config.yaml
norm: "rmsnorm"
norm_eps: 1e-05
rope_theta: 15300.0
rope_fraction: 0.75
qk_norm: false
attn_scale: 0.177
bias: "qkv"
tie_word_embeddings: true
init_std_qkv: 0.0358
learning_rate: 0.00243
schedule: "cos"
max_seq_len: 1024
Each number is 128 + 24 x the weight over its row's rms, rounded and kept within 0 to 255. Layers, rows and columns count from 0. Numbers have three digits each. The size before them is the row's rms in percent of the matrix's.

# gate: layer 6 MLP gate, 768x192, rms 0.0758, rows 241-326, columns 96-143
# up: layer 6 MLP up, 768x192, rms 0.0731, rows 241-326, columns 96-143
# down: layer 6 MLP down (transposed), 768x192, rms 0.0689, rows 241-325, columns 96-143
gate241 103:128103144143149130099103143128135087130126159146106123148140105070130136126172133127109144141161136090164108153133129128063169112097111117143142
up241 097:154132081139130129115127130075097123121136121099102101080137132130156146141140135204134176137110118156094161143171129142104098135150104126128127
down241 099:137150124127136111099113123134138138121148095126131136058190114130149137126109172124147141099066120110116132142099178105142097123164134129128090
gate242 095:122128109127108134122127120126146093086193149094145135125160105125100123130124135102091166094169146084154171164132132146122130128120113119097131
up242 091:095116110116120108139145125116170120136129146188126106099134126133123144145146104159133098138117115128142102133119119075096121134121169155138106
down242 094:125116034142129088116149113140157125076177170136150084125135148103099099132116129103146117124147149078160124117126081099158143123100174124103135
gate243 101:158122133136144136117092127123173057115128125103108127129065116121144151120144104128152108141129142148113150133112123079119110125134097131123086
up243 104:137124093161121121146096129125096164102087147118161096146131128154095130125124149166158118105137133150172147081138105110114111109126104094128132
down243 104:157117127114104148154129096106116107122112117105075069126040125122144178146152167125099126152150159112170140166116141139096118187143128121105125
gate244 096:115128176101131112152121151188153106141122116119118137148135129134117123126109188091101148119129135090087149090084143134127071067140132161152140
up244 094:126115140139174119086124185117160115110114140120107133091102103167112118117173122090087160142138105131097117122139147155135115080112162117118128
down244 094:130126124081122201124104096129183157137175132172166113132121141128129158127153121124121128133160107110142101086112185137148116137130145140161119
gate245 100:121096130093135110130147112103135139080123116127135192111125147075129105107098136095136101129161156100114143128088112118129138139137103108128161
up245 109:152120123129099167130100137158092121170123121133095118124131117123136121118153134122142124131100133148096131100169160143142146121134133132127128
down245 094:122127145086168130141134113089130158111118118130141152143136150130147117144147137125113122125140120114128129156093114100132098118125123123134130
gate246 103:135103138161136121141126158158093172112103121122187127119148123112086142085171104111122136152103145116182123081144103142129132107160178099147097
up246 102:141174111141120108138150141073134129154142104155136125119102142129132118113087084172136085138117131103090129107144143117166135116088177120113144
down246 101:130160126097104133176108167124149137148149134115123114173141112126162128127138172146155086138109107134109152125150123149122113143099112155158129
gate247 099:110094126147102152133124133133145125125113141141145130142102131134125139132153106165125106142124159092136153147104104166139143122156123131133145
up247 101:141135142143125104162128109154098152109124091104108176123144133121120171099127116168121104122121075102128171113115118120160096119166138116098123
down247 104:116095153172112098148120168082147134147125150129059178144149124153126159120137113165119090152166133139117122144170123160089108122097164174136138
gate248 103:147091117111168176186086108148095145137145112116129120067130123152136114134136108155118109135171118157117111144115146124062137112134118112128128
up248 103:121074095112164137125117135147138156113120134158147101127106148130134109146116140148111132124140134130151087161126111110136106152124132140117131
down248 100:149130117075142110088105158129152107131136099120088142136135167120085157112181148109106117168106113127096141112110129143143146133089086117158130
gate249 107:122063109155138156144144169118121106095137113140139103086125148156133182123114119126105159118109088124126129105137127102122134128101094096129099
up249 101:141083212126098152089142109149139117160140124089150131116105092116118104099127111124126117143122120132133152130153126113125102092153192127122149
down249 096:119093109157129149140114158110107112137121160072133168151150125131108176094125102133140136142126113114131121106095122124111119157170176170094129
gate250 098:119095108114129155111111088127123094117137116148139146101153095156135153100128091119142144118125131147146131159116192139106143101105135123148111
up250 101:092106148139140099131105110128105128116163142120158133109134103135122108132123125120132130155097144126141129129107127141110143174127139118114158
down250 094:123130144123057166143107144109157093074119115142118085101112136093095131096149140162144106096114099143110150146111140121119137114141118122133130
gate251 105:116111162119118128118182150119120091114123085161128135119183124169113171124141127123128059123184114125120180093096154102150095103156148137105110
up251 106:129140126111100116109160145127133117131113140133146155138157150116103126122101145114144139138112129122103150165070111058138148127192104124110120
down251 103:130189175118103147138122154114145139156159143085124134123127116148094161121129128098192102157123134138125102128144093088086108135157155133113110
gate252 100:118127158136120115140111167158124135110116158068144103119157116148105165113101182120075145136128113161127101152159103107142103131162102152090127
up252 102:085144095126156139131124131150142117096135095131131142101098124147114102137125115140121103116099090106123156172109108121107126159119162148139110
down252 105:113136130149116163142123131105105114117131114152131121139101135134100160152117153141156130176136143122116141155104150136159155160141153140131141
gate253 101:139118082110106086164166119139131087108123156112116148124143137104138164177145111143150134119139117075158104130113152127074130115128128126144126
up253 100:194119103127150146145143107124107145164147183120096107101065146118093101155142146139146119114116149143171144148135111170169120131145140154128122
down253 107:150116130104132134106100147106115118126113113114137128130100132121128098090118122148132102124136112160129077096135133111143160112127158104153151
gate254 102:075133128107089093132112143151142123138161139111162110104149117115111175096123117156108161136125131105137156151137160104090144161142092156119139
up254 101:123108164152149141117149132126118114090078139174113146144136141101083132162119087072117147164100102135151106124073092114128109139140132103155150
down254 098:159107170110139127158134136109127117161154152166115134148162189132129154189165137083086121158156129124116131149180129139129137113114123146147145
gate255 103:133079136116142139105160164171134145122107098098129064169131095151091130114097107185121107147129124120081121093137145133159127099142123159134132
up255 101:154115115105113156130158108172163135129118138096140099108135155116118126093103123111114134131110109081128112131137125115129156132162119182123115
down255 103:105095136121184093121141106138125154121105083108116131116125136123127105065110137113135098141139156104113122105129152120109125144131120119151114
gate256 093:145098150145142153126116111118148160142141124100101104117121109145143123119119077134146122169211180153120132166154151087146138121099064142160090
up256 094:125162116128133100112102108124115171143160133116117175105097143139116083113165129130154120119140102158103157130156130102177150135121141138133114
down256 097:116127091130099172132165145121081090087103136150172172129133116130140141121105150136131090072131176095132142120109147151155134121166111152134102
gate257 094:165136122124126118118118090082110144150110113130130121112093138157106107155117117169102115147129130085141098115096163131099144126131144095111113
up257 097:130103134121129120132132136105135109096102154159110142161146108072139108120184107131133110138114159130112133147165133127133101120156132149139114
down257 099:136093141147129140151142148126110135156116148115142114132167138130121102106103147112169148166190150107133170138101145125164129086145102114143101
gate258 101:136125138142104095139108107108107125088112137107095074094156129148116166177110109124120132104112126083129145139108162153121140110128118142080108
up258 099:128149132125102133130137138146137126124142102150142129105114091119126147151157087121095134142130141074159135182131093116134095107087148100107135
down258 101:143120113132120112118148110122119117109151128126125104097129129145118139185117123120095146093157187123115170117156133190136139138086134138134126
gate259 100:078138088152120128142122175169166100108128133163175151119157143136100156157092118087123105115181136093137143141142116115122117130117098127122131
up259 097:136172156135133146126137122154152145105154148081126164105145148138136147149090136097125112095148144144101149116178127136120108145114069137146167
down259 094:191165160102131107096141141072158128118137113126135092117130072116135121139119183163136108140160125139142111137082128145143137151105069200140129
gate260 102:134148101148161112165140159161146142125158160139145112130111115149118150113103092149171124123136151089087134100104111143108166087105104108099139
up260 098:106174101132123120129113110128134130135092153139161120143136151127119174130129109101127129158136144133131151096169117156112120095126134109124133
down260 100:159145130127139098117142143138135132113094123158106139132141123146092172117131127104164157132121096135138079147118104102105175120103133127132095
gate261 100:109161088116115163127112128098187148126114129125147104128147158143130109128190108105117126116109141156180135110075157141113152147079183108081141
up261 102:130117113172191153102128135127143137119116111113148114125134157085126160085140087120149117140123122082123111144155147167152117135114114132163096
down261 104:108115155118077124150125123109126137123111128130144072162156143104119083122114138102116148127146127131156154124115117158099138159110097148125140
gate262 111:096106150132136100128055105116150105142152129144176122159138146124118114130118118123118120102167140114117164125116159138134106142086100147121137
up262 102:120097103089139171150124171140146127174181131147117103170160112086156107114138152098133125149137123110145146100159107139160124130102084135150123
down262 104:114145133156098120150147086149142116069133122113081145138141155142126152131180086098125090120103142148084137154144117162164133108134133112093136
gate263 099:105103126093164163092116153113166122163147141126133075142136087149119167119139088158131178106148108159144091141167154148130098100097155165090131
up263 097:157122113121126125127134122108168101118123125134134097147133102163118139141122131137128113124152113129126157098143130127185107103112161105160171
down263 099:096097096112144103160129139107130139169126120147124115141125125125147154138138104118073169125137109143066140113072121143155153133111127132173171
gate264 101:118116183120142111106114153138145151072141143123124105151109074151116155114074109129116160121104141138139126114161122136129125130110118128107157
up264 101:127114127111130119133116110146123107100164115119176147121117114121099128105103108130164128157091119173121077131137169133144120184099135137113137
down264 100:104105136171129123173174135181120146140143084160121121119135101085127138123113080177158126128154067163096103149146142144090104105141100141108158
gate265 100:090126126153142132131168176147148087156161116165180119094170119129116139066107164119092103122115141116144161094143139111123164124109100137145129
up265 092:146125157139116138144113087094161152130121133102123137157136147097102137165150116148175131134161113112155106124130087152120092128151127107114123
down265 098:143140113115149111158146086138137119080128137131147122116124140124091131131150105097173158139117113131145162107146135094130130137146101122114137
gate266 099:142121081151092107150142126175135127123111090140109088117109119157107131162096104114110174101110133115137110121155123131157127146109162116086160
up266 101:112159134127154114133108151167149153112145169139124147125152165124157112127116139144121107156108159103099131099139115104132151084163154099100106
down266 104:158149166094111129136119127105132149119129116115116146112108130137149158098103122149107140119098142147159143137100137132151134150127086166128084
gate267 091:121139139158130114093132119175160106122149140152158099118149147165101170101143133112143121110162130112178139121154148161090126127174162123100122
up267 093:174168106148152130136127121115112114116083107136134138151134129151104141100113156109155128134139122117139122114151128125103116117163158083131171
down267 094:177122128148120093153153153028115161156100113126118100145093120095116117127160129127133109123121094136103122106127118141179107110110099125178158
gate268 100:118127098134102143117114151131168156131162089123159152105152084114163131168179145139124102149132161136128109132118154096113119138110105134157132
up268 096:093155108121112080112167104079103104118094137119096155111119111109114130082152090121124109129133116109103150130107138147116110116081137117126115
down268 099:149092090151178181137111118175111153102123099100139118061138169147131126104117120133150084136134142144117145097124156122151120131113162131123123
gate269 100:140117128165132113138142175143184102115130120146137095117140130130133178076098174202123127114099139084113094141144179144102126105142143163119135
up269 097:107156193152100111140132148100128080104104134096119112140082106074127137115099152113149100100146154092152105123103152114155113126150123125162159
down269 102:139110136090133116112162156146146113126109076130133154165106145165131148135107142108151115163152085097145096119106114155138188126151104145112158
gate270 096:106123144110093104106149131148128112118102146099129107134121108132111160129128127128111146096141131117138201119152168108110163133100135142138130
up270 097:081100121068136115112110126113101128123107133120112157118116117097136132113139176149093072140126158101144153093117161150147154140111151104121148
down270 099:071138106115143134117079107152114127081101135103108135108127086117134135157105113088169151134125130132129144103151136082106121121119126122120136
gate271 100:164094128141145120144140132127172131111104139136136118136129157144121151138094096136157124106154107107141146113136139110091114142117129104120125
up271 101:091118142148103122118140074162137115149123084106164150124171094116120142091174145150114176133107102088089134154123172105115145147087144162141102
down271 106:116166123130102091108135104155139148152144102078156139089123107117136140139126128135131131157101110105081177127145167091119162152066122120088112
gate272 100:140112155124167077096131114136153123112108131109142127148134107120151135127136122145118109137146134154196151118163121111135134144101096106159144
up272 097:144129103084122146114150090089126111106139112099148130150125132174122169114100133070111143142106109143131143096092118186128079133195102147131123
down272 100:098126116148143105135135092128131100136109124142086104122120111194105128148091081122125157053120126118137138115116134096143102115143119128119132
gate273 091:079156134104150157149110169172124097126153139116138136130095135094135178118133129147089130078155181168138129117140170142105125167123107145139103
up273 092:134142155069133116149103110134177112111143141120125149071122112114161143145132144134110082102129120161090136142108126163122141085139136140130133
down273 095:157113126132114106129124163125106121135119130138125093115102115130113111117107110110107135110146126137130123131121089133124078155129113144134133
gate274 097:148120160104160148085106111114151101154115120115130120108092178131061105087163116088120126114158131128104172107119129137114148143103139142140136
up274 098:151151123148119143114118137130147133094159123103119104104147105130130136169163159134143124095160140110092078138099100126130108155114128113075145
down274 098:099135092124173128140125151121142098175104152103131119113133135130105122069159099127156112132098143107106169086124151155127129094143204188115122
gate275 102:164135086115088146124106133156144079121148121139123124154095103140082093138172135149124099121157151137130126110168174115091143126098121121134113
up275 100:126100152094117116109144142177113090124110143143135158174134145156154121150147109142132115095130146118122105093124082116148085123094130113131099
down275 100:137127070148148139121157095172128173152138128117147102132125143117101160128135117129129133158079123122147133148133162155131126158094144153148121
gate276 097:147105134128126136170120106154099138135131194124136135146150123167114157144138109102130148147120128175130135117132139090090081103176111129100121
up276 100:142096137113124115120121187098120133161150144135133153150130093108105136141177153183158142148120124141085150153138108133119110131102116156127091
down276 102:112097134123075129193104134111156110124088148105117150164117121141114150167121093154169156131123132102168094129127118090165129156147140082136095
gate277 103:095137115106144103141117131102153090090125124118137141136110107147136176148110115121130160113172107118196137103111117104142152145112134158131140
up277 098:080113136135116099125133147120162152142128088098105144108130155125121102126142128112101121076159128158127093169112121113156133105142092154139141
down277 100:128129144106174142118151105096094140171134104135118159119171133126119153115118123164135083137130101149097119134130132113161123135100144080143142
gate278 101:119153157155113098113131132137142121135137104129112088119136110114119128116123099142115104101092156116093132144087089152127127128090134143147106
up278 103:103100160152142134118099119058117143115130125118102111110098173126080108088152160108141133130148125061188159122121145134125139130135132127127117
down278 104:147108120126129100130086109115109138158141136115113142119117095137094119109131148114115088087169123119072121162106094116112128133046101125144096
gate279 110:151106117160161154090150100131176088126150123106156091103177103121128126115119095199129159120159147130156134112141146111122128160106080144152134
up279 106:091127123131093148162130149170132135105119114118120146178116126174088158133090129123132144110108116121086133140122144124140094113159110119105131
down279 104:113066094170136103155093121153136119102122120139116171126171116105112155148109109151108131107138101120124099102154144080145117112120089156134108
gate280 102:115123112135133132139115114118141134119130112097114123076126119166148099157089100110076061101143108132141168151155157118130114159126117141154127
up280 099:168124120123140106078092132144150129110151101132165147138148108096103125120161143131134147143120112163148123105110112154129129074148124117067092
down280 095:136154101139138115111103160158106127124129089106119114140177160134131158138099142101086104138125106125129088130157104129153125115175149120128122
gate281 104:117124098125127095128134122153143122148138118122102110111105130113075156096154105127102150126143124154197150112099143117113150122121133158146129
up281 102:119134141149149157122129120085118086075141146138113159089095080144154142123134115095129129103102164165173139152152129109147130104155100152145139
down281 106:105136160169178123093120120118145126133137153097127100117143121145104138136129142164135098150125114160151156109176153074173099156107127113208036
gate282 097:133157126084103093150162138145130145121141116138155131115090122164128170146120104130132136123115126153163166131084143116119129098098109150153122
up282 099:112161102130134127122122112141123145080182126128116136097121128112119104076144141131130085143089165153145161128145118110119096135156179122128118
down282 100:128160166112101111115146160109150171182107134130147145088137138110163153107096130176122119100136146134156129124103160125175147134126109124143096
gate283 101:105117117130165130182127134141124106110150126107068094128141160144131129134147102156127119078154128094097078150137136122111102114131144147129083
up283 099:104154151169171127168143093114118132113180180147081120130165141144104126141148116099138100108083126131125124114130155103117149088146160139140110
down283 098:125138119128163166159142141160099104100120103162164109138125138136124153126150089148135101124150142132090134107109178136128114134143147149119150
gate284 101:132099152101109123123128098132171096127175111185134143132142098135155117124171128107095152189195118106109135117122131107126173135101133152128128
up284 105:097128115057084120166180093116096153104130123131100132142110137068101119160122131102124102105130153118101119124110140187118112155132103106177159
down284 101:131155137107141127123149077118103120123081124093175152099147169120137103128153108093151131113135141141123129120135137099097104109156117108135082
gate285 097:079140082118122132147093148101118164106092092141119125089111143116131114096140174151116129107137140088100143163210155114113130142128114128077132
up285 099:149143114157108111115128138136145128150156154161123104158161150113133146120129150171154100085155102132075168103140155140132159104140094115090140
down285 096:095111112111112147186090095120143146132098134115114125108069083126121121156096129085105123157092128139155101162091089158086154129115115150134136
gate286 105:122131182110120143181114143161164127129122114104147109139125121116069141132150105091075140145146136134144112084137171106106116127152123130129155
up286 098:185153145108137119174149106109129136169121152116121111122110105161153090097165100152107084132150123131091127119114116146135144127117131134130145
down286 102:137106156105124145155148126136104135094144120151170170073146145157133109131166108166129151141109104148163123142054097160141146133156158132165146
gate287 103:155093179152122134135165085115156123140164123149132121087156171119092110139123134072133127141113152134150136116145130121121147124142188163141144
up287 102:166159130128093116166102138138159142132189131127115112167079127144144126137115135144139153138138126103149136134124127121112157123168143137137134
down287 103:138155160095178131125134102133129128161122185127099118137145154104116149121104114124169135113116109134116163118128100144159116127135111120098158
gate288 094:147161161146158154148149118126116158144105136170143137172153126142140144144149078134131164087124162128077113080126144131145106132136150160086175
up288 097:110144133169129118146099122159154126143135127132131100144071138123139115139159112160108119126185155117098135087128106085138142136128113141121141
down288 098:143117135154117136140140166118094147115162138178120136098146108142118141153161134140107153072125124155113097166128115163090165118137153159138114
gate289 105:104101154106110086115101136138117111124137127095133126108195144119153104092119152080142124126150134134138176143168141145113157142141158115135167
up289 099:161135133131111135148130132129103155130121087129119102129135172141136143153124085068115116119104159120109149146104096124144087125161140127074135
down289 103:157134133128123114109080132105117103154133122151115072104117132137118149144139120097111111127159115140130147144163160101103142135131175132146131
gate290 092:109097154124124124149168152197129103095190098091114120113094132142106114109125082136122181121147147144138101122108136094113107133115088125129101
up290 099:132159090157112139111123155138112130130133126118126131095136121125132152094161140134129128121127119139105153086171127149124147185143169126145152
down290 098:130151099119124156140126153133152121124145125124112123137166161131130123117124125132117096152100141132127145112104169145081128128099148128120120
gate291 101:132106081097118123137103119139113125148100118158123136122126077130110135111136093135101156150138087111093147168112120064150101116127123118097140
up291 102:081184138108104085115158147152105109092113168125159130122139136159143121144112134147140093136129131137121101106146094114117145128089125118152123
down291 096:104115135114123115144158084132130124125110090095165110118136124139122120135132144131150154108108134122119124102123144100117134122114122076118150
gate292 103:153144110148170154159143132098148131122130139087122129100131120087134146158154111137152118097131128112165122139107122139121088130134153114080087
up292 100:108112098129161108135131130147118152121162139113114098143101147139131105132102106180135136130119158128160124131105132142143127093125093101144129
down292 103:149153110149134122163153118106140145166114142122188111138158091106146141122125149071182114120121124091125169115129129143164107082114130114115124
gate293 100:139132171138185116113132155135132135151100134151138098098096159154151105160139105165154098121094165152133145112110162076102104153126143129109126
up293 094:132091129148099141148146090096138132120166102122117106137118123155156135082084136151175152148147139128125164109140090151163129112112165114166123
down293 100:186118106092125133151116136105140112149132137092130142118106152138159157115105134174123113132151133142149119118126151106152145145106177124104103
gate294 102:159121175154099179125127110176156110127112134135176127107148159075097147127135144133133124145103083122192124122116116085144132160166104154109164
up294 099:140091103105129127117105136104126172150137171129122152122125140072128120161133117109168116108119124160111090143124152149149177137117118097125181
down294 102:093125089174114137083118141117143063132142160155170138168116112176123115163130168127101138109131112121134125102123114108101138105134131139083130
gate295 099:124169140161106120080087121127125120105141160107156112123098097143070154103075137108141143188107113133135126101106153147117107123121132088128085
up295 100:153128071119095138132109121132140155103092137085119155125113130130101147108110117113108160121094113104134113121129071129125120150110116127117093
down295 106:121111149075126124139148134163126115178148087149117133124123095116089092153146147139137140149085122110131123141090128111158121101138103100132095
gate296 107:125137127117126146153077170151106099147109186143125118134145165140142125105143119099108111119164165099117137110102129100095181101133140127145130
up296 107:148139156113112094153133143084118135101127135140134142158145174139112146092143109095139112111129125145114097134164118150117159155142153164123107
down296 106:144126092129167176152143107131108107089089117081106117066109123087147127163122144125154152160132127123154101105135165144137156129093152073120118
gate297 092:118135119159117085127135105137114107110154114135137163104102128156124148123135154118106147144158114151130100095147135100099147132120149114139137
up297 097:125122120157150134126195141124153137083101116100101122137106122141104137143155119094144128091147088104141149106114103139156071123143140148112170
down297 098:099123146105145135120101127113161111106127061145117110112146107109117093079140123103137155143132143182125123108126132111133151167114160120124103
gate298 101:176148122116135164127115134108150116144140158137145157123127103158131083131129135130122098083077141109102113141121142091141161137170111158177120
up298 100:119117145134100175147119137130138101142108092132133150161171111152078173172134156114130172170156108124113123111151101104167110110105091128094142
down298 100:118138131105140155176104143140152151099141106109114127118095145134085126137106137172138135124130188106105153144137137148159102112083149110144113
gate299 097:078096094153135111071083140133149139090160138125134105143197125137114172119117138141093097096129133088114156108173142128136097102112043096114151
up299 101:131123084076112136144137116120125127161108115185127140139144118113110138139136150121186146106141128140135119158110146131130108133133174158080109
down299 094:142090112130149099110184114137150125125140074116138103161126093116171122138128114125163147124152140094096132162117100134176117149137169135104131
gate300 098:114148166119122134150149137096165125124136156119169122139146139096105147148117145136115115059121143089147110157129149092122161117107149114091110
up300 098:099118118107140141141109098131105152162143137094071141108153135130143132143160109140125103163168121124076128105128146114136137107070136138082132
down300 103:138133111152130139153141172132135100102132138159154087124094068117117127114162121112124148148122173133141157138126127163136109144107103144151138
gate301 098:139143115099108162091142086099125168143096092155153099122140108107133118116136116137123141124123177145182129141080111123094139117150125149117147
up301 095:143137120163107111109157146133118119155185124102102133119072123151101110139173135111122129101148150124066115116132080148171156138102117154121109
down301 100:116105143119110098123155128147077137144118204110101155109124123108145133144110134123075151111161112143149139143180140081119132099166161096145100
gate302 102:138128130120114093124143142138135140125152164124154143128128094142116141092148111119092129118106129112125112163100163089124189138088095160137113
up302 105:098155118159160155155125153144138127119159130143121134105143135110139108164128109150104104138157128133171146110085132185135126103171155089101131
down302 104:180135093141135118147135148113149105120154152139143078128136094144089132112154108132084140167122135114154171133118146161120149107160128173095127
gate303 097:105159161089098101126136163127165102114127158101123112114120128106121133152104107102082152115173134080104138119164130137091102168112117114107116
up303 099:141151098095108139143147106124162136148149134108092133103115128113102153148138127127125116157119170097120114146157095105119104139084080166126110
down303 094:150147136108128104132113077160175092113152101169111134126104127130112095137145118103164132130091154095149151146100115071169094140134113140170098
gate304 099:149102153148119126107126125126148123129136072109153128138126091202144114137117113142144128128149134146106104102127186155126130130156117163146135
up304 100:139114157111120124161130156158133106064158156115089146160083159120091161121164104117095110105106112119168151137142153132126126158163152128141130
down304 095:136127161118113163120140139145120089110127113178157123104164096148126089105138135155132132131171109164087096118120151119123144127149144093145133
gate305 106:152145169126157138083166166123133139130109138138168146148090127121114147135176072090111141120157118059132146087117141160104131126168139142134135
up305 102:136097109111101123183140138079133097120123106113145138140070123125148126118115158085165114158153077154102093138117144130159108118127118129110129
down305 106:148097139133090193161141090144128147153099120151129130137150117092135160116111146139116136113091135182143114121139150126158135109105071133113136
gate306 108:119133155166106139122093103134107091113164116169103108134118128132127126092156115166120130123152166108123109120155153080126100120099156133096117
up306 101:101142156110101126098095093143180103121106131125116138150143118121138116120101134121125173144136100069137179139117185110139146122149118150107154
down306 089:133163133128148130123094155150129129145119132182094142154076132158149118111115126147160129093129135160158135135150132151120146130098161155138126
gate307 103:125117103146134089109161101166110146115124096100170087118147113109125109124139116118090128138131121124115136092151089109142086173162078162172114
up307 097:120129198138126139124154123146098153168115131152119119089117145113124126130118129150139142137143175151158134130111113106121142148107135125154115
down307 101:116152163133161119119123152125161132123129109095156135146067132097111085124084144147147110141176138115094109122107153137101148106077082112151145
gate308 101:106089126149106108152166096127195116125122123107162151122145118145102153125133141122127112146183140110157168163138135068147109185128109105137089
up308 101:149134115111133164128153132116139127145057141110164146151132187084123167115099135122118118155111127123129146139129129155123101094123094153090155
down308 101:187153100151146150130133129149095098138149100143105166093170129124158122138145151109134127122136111081132122107126138140141154125123125148135111
gate309 087:125131132130152137155123126136102117102141154130128133099145121118152168133114108114126153149113107202146138105156125168112140106089149103119143
up309 091:122147126134139099146126156163114108106138139096090101094114121106131153096118100136097128121104151119141196107149148146124100126090106101144133
down309 086:168127109129126101148158111149121152111153100138156127111143110136149133115086143108130115170147099146132097129130133092120187136152141144119149
gate310 101:155120133105153188144123130130135167128120169118129119154158106143126118105124096134136130127135137118126154129095177079086150089118121099125077
up310 104:156106129153128113172139149119099126148119116153120128062136127121095153121073126165123129168141142121160140121172156174163168112114161134109171
down310 103:100126111114124151134131163124156126140126128105122136140130093169123157127131087124153140094128120158124115136159117124111138137101143055119135
gate311 100:143137147107072118119128130155124149087145163106111109101146108164096151095132144118119119118140130153090160134121132095108104115122143120170151
up311 100:107105157107118118127178127079153122139121150139145132158121161123120105116143091204132145137146132155071083118145134115131154160114102150118162
down311 100:091138130103142123134126107125085110099168151110153122093159122137144113127103106104166076110066141137130096092135088142145141141128112096141139
gate312 096:120147096117133122148180135132142145136112076138114165112193153111108111112119119155117122133126139117151147118163140096114062163123150102050149
up312 097:142132155100085159130149103107136107105106160128116146125129118144159136150112138118139145166128114087133115096134136133101158148151131122116130
down312 096:121147183129122146114092113165142166111134118180130082161109118123136134168111079126099120104135211150153141110071168133189085133123119125152126
gate313 101:130147113140142096102118151129164111133172122101108117112139090093089135113096110111057120122128148151129159105135151185141150090125104123072119
up313 101:140104074175139089142121128095147124136154153125153129113132125156113134112131095133135083135113130113134120147156184121115072086134128134135131
down313 103:150132147136151108100148120146117137112148138122112130100100139109140173130098159149113130170151135164137138161146088116128166079154150109141157
gate314 097:096145150167094173139142099127157158091111126126141134155134121177158140106133151141143125128142126106154094128155099112142124157153139111098117
up314 097:155173135151152099107081153125133114159163193119130087111130127106114135108097137126123111139131149111118133106140099125109118079113127177115097
down314 099:087143106117113166148134087166126149111120158103141149144120144105111151179145146139147173114149094120114126140159111119121138146140134083124141
gate315 107:074120176128139117147144145144105135110130141045143117138143082131128142128166115101117159130129145107122104135141146130115082157117106091105124
up315 097:104095102130093121143134127128153131111128098114118125143114146149103073133138118090101100155127148143122122174141119161150122137117070162134113
down315 100:157148130074150092100119105133167099135129150110104152121128106101140106117101106131167085162107099136070138146124091122086177111124152165090137
gate316 108:136128106152103162153185130139137104161123150089093108085095127139118134131120136159142155116108139137130152113148108078108129129121111176177078
up316 104:074164143142113151133239106123123100145170124111129144130126144083149106115082142130123121132121166143139129127092097131114099117109094093137119
down316 108:134121136139109111132159165084124135147141094119119106154133128151140163147091124100093119104149138113150145110104136118117092135127097159132117
gate317 102:128157106148139128154097118144141108134097178105150134157187103157141115140169149105148149133164143159142126128130168153134085158114137103108102
up317 098:140117147177093080097165186164137143146131089126106111113110160127170174146127096140136157110111113114081135104161132114144138128131129143115131
down317 093:118115140088132160147127114111146146139110107127111087115126143165129060119106130179147124138114082140126128147149136138119117170118136118187113
gate318 098:119086158126080114113121105113117134122123101112131102114129122143157106105152154102111096130088110124117117161174145115143117114180116115124120
up318 099:102134155083159131119160136118180144109139130158139158118117142132127124105120099142144113165114140128146108064165086141123150140125132096093117
down318 101:121115121098106150132133120139068107148140145162163145123133127104133167116100117137129126158165112134120104150105159089106144112119067143155151
gate319 104:126128176109153126156092139152152156146127124081147142135134133123151122119100158081115072123118118109151131113136141160110122137123157142155059
up319 095:133159071093138120131130118123139118093098132082093150152148114128146113186162125150166134116181098155103111112091097149104113104133083128116141
down319 095:136152125116126078133104113135146089193107125120106083125119081137108115161149111157163106140167129117108132136081096104100116103118112114085168
gate320 104:116188119139072123057115145117123099080156155113151117141123103129105137103152154150131141143155129107152122109149117088115135137134117126129133
up320 103:125106166110131150124134151111127126091122109123137112124151137140210079087132165135137140130141133144130106093116185120114155123099169126104135
down320 105:129127166114080099114161148125136131141125092106160124117143112096135105179125135097123123147137153141075124152089101110144129121099174117149117
gate321 097:130098189155077113126148148150157108124152123087130135139124124180146123100167140132063146143184139130086153121139123135085116114134091112118078
up321 105:119156118137104096133157135128137146147119108080107153142080136139141127098141140172123120139145148135104114138120119119119126074130101131143137
down321 098:139135138108156110157132089107092129105109110130124145111142140142117110149126125166145109100117126128149091154106135133096141097128154155129177
gate322 107:151104116150151095113154181123117092141136150183149094095168149117122114150122143116132109113148105118078151139130119094093139124163130154133091
up322 097:156117093113116166141109104127097115132211145109139103089152138154132110096110152114124130133152128161113126145097135129118108118167118151170123
down322 097:150133074156110154126108113169146123079183085118154192129160160130144153184153118126140115152145151105154120149126124165140119159133128091083158
gate323 105:116104144139094099108134158126110035102120098095123113133111111134082131103172097181131138134134152130130116137132150139106167155080156116099078
up323 102:116169114135120150151146150161162140153153129131115128150128153114101131164147157087106113130156063135122152114109143112124145118130105145107119
down323 100:103113139154089123132134120145104120125120145123141089127119090166102144084160130144116127081131140129109127113151109118125109184133138129101122
gate324 103:107127128131101114127152071106129123171187095074128128137130167135118110111101139120118156065177120128145140122109155173123150136134134186126160
up324 104:125112139158142141079151086151148143132124123082146112128124129136145148091136152145146141099101088138106158124122141151091146140134101122158138
down324 107:122152120117151139127161175120180119099142090154114130114177095163128078124112135120101147126118113130135089120108127150137087124172130119121125
gate325 101:112146110142115128114110127114126077080110162057089093106116107137124158081127093141107101131096147117155163153111138120108149139113146112143112
up325 096:132117122172155120108138100111120102152058117112091101118085117119053146095125120119146095147139151169121150158122116106118119109110133128101103
down325 092:126127133123145157127149111092117157140116139139070098103157087111089115131149113111146091136147158119124097141127145067166140135086135141135147
gate326 101:101139119158165126119131137142171104129110122124107082136157154128126107112158140167147145132167114096126131147153140098126161159155116151115161
up326 101:177104111143109145141103152142117116104116143122157111125130091132100170160118098146104133172127174139135083116102109114133181182099146145116092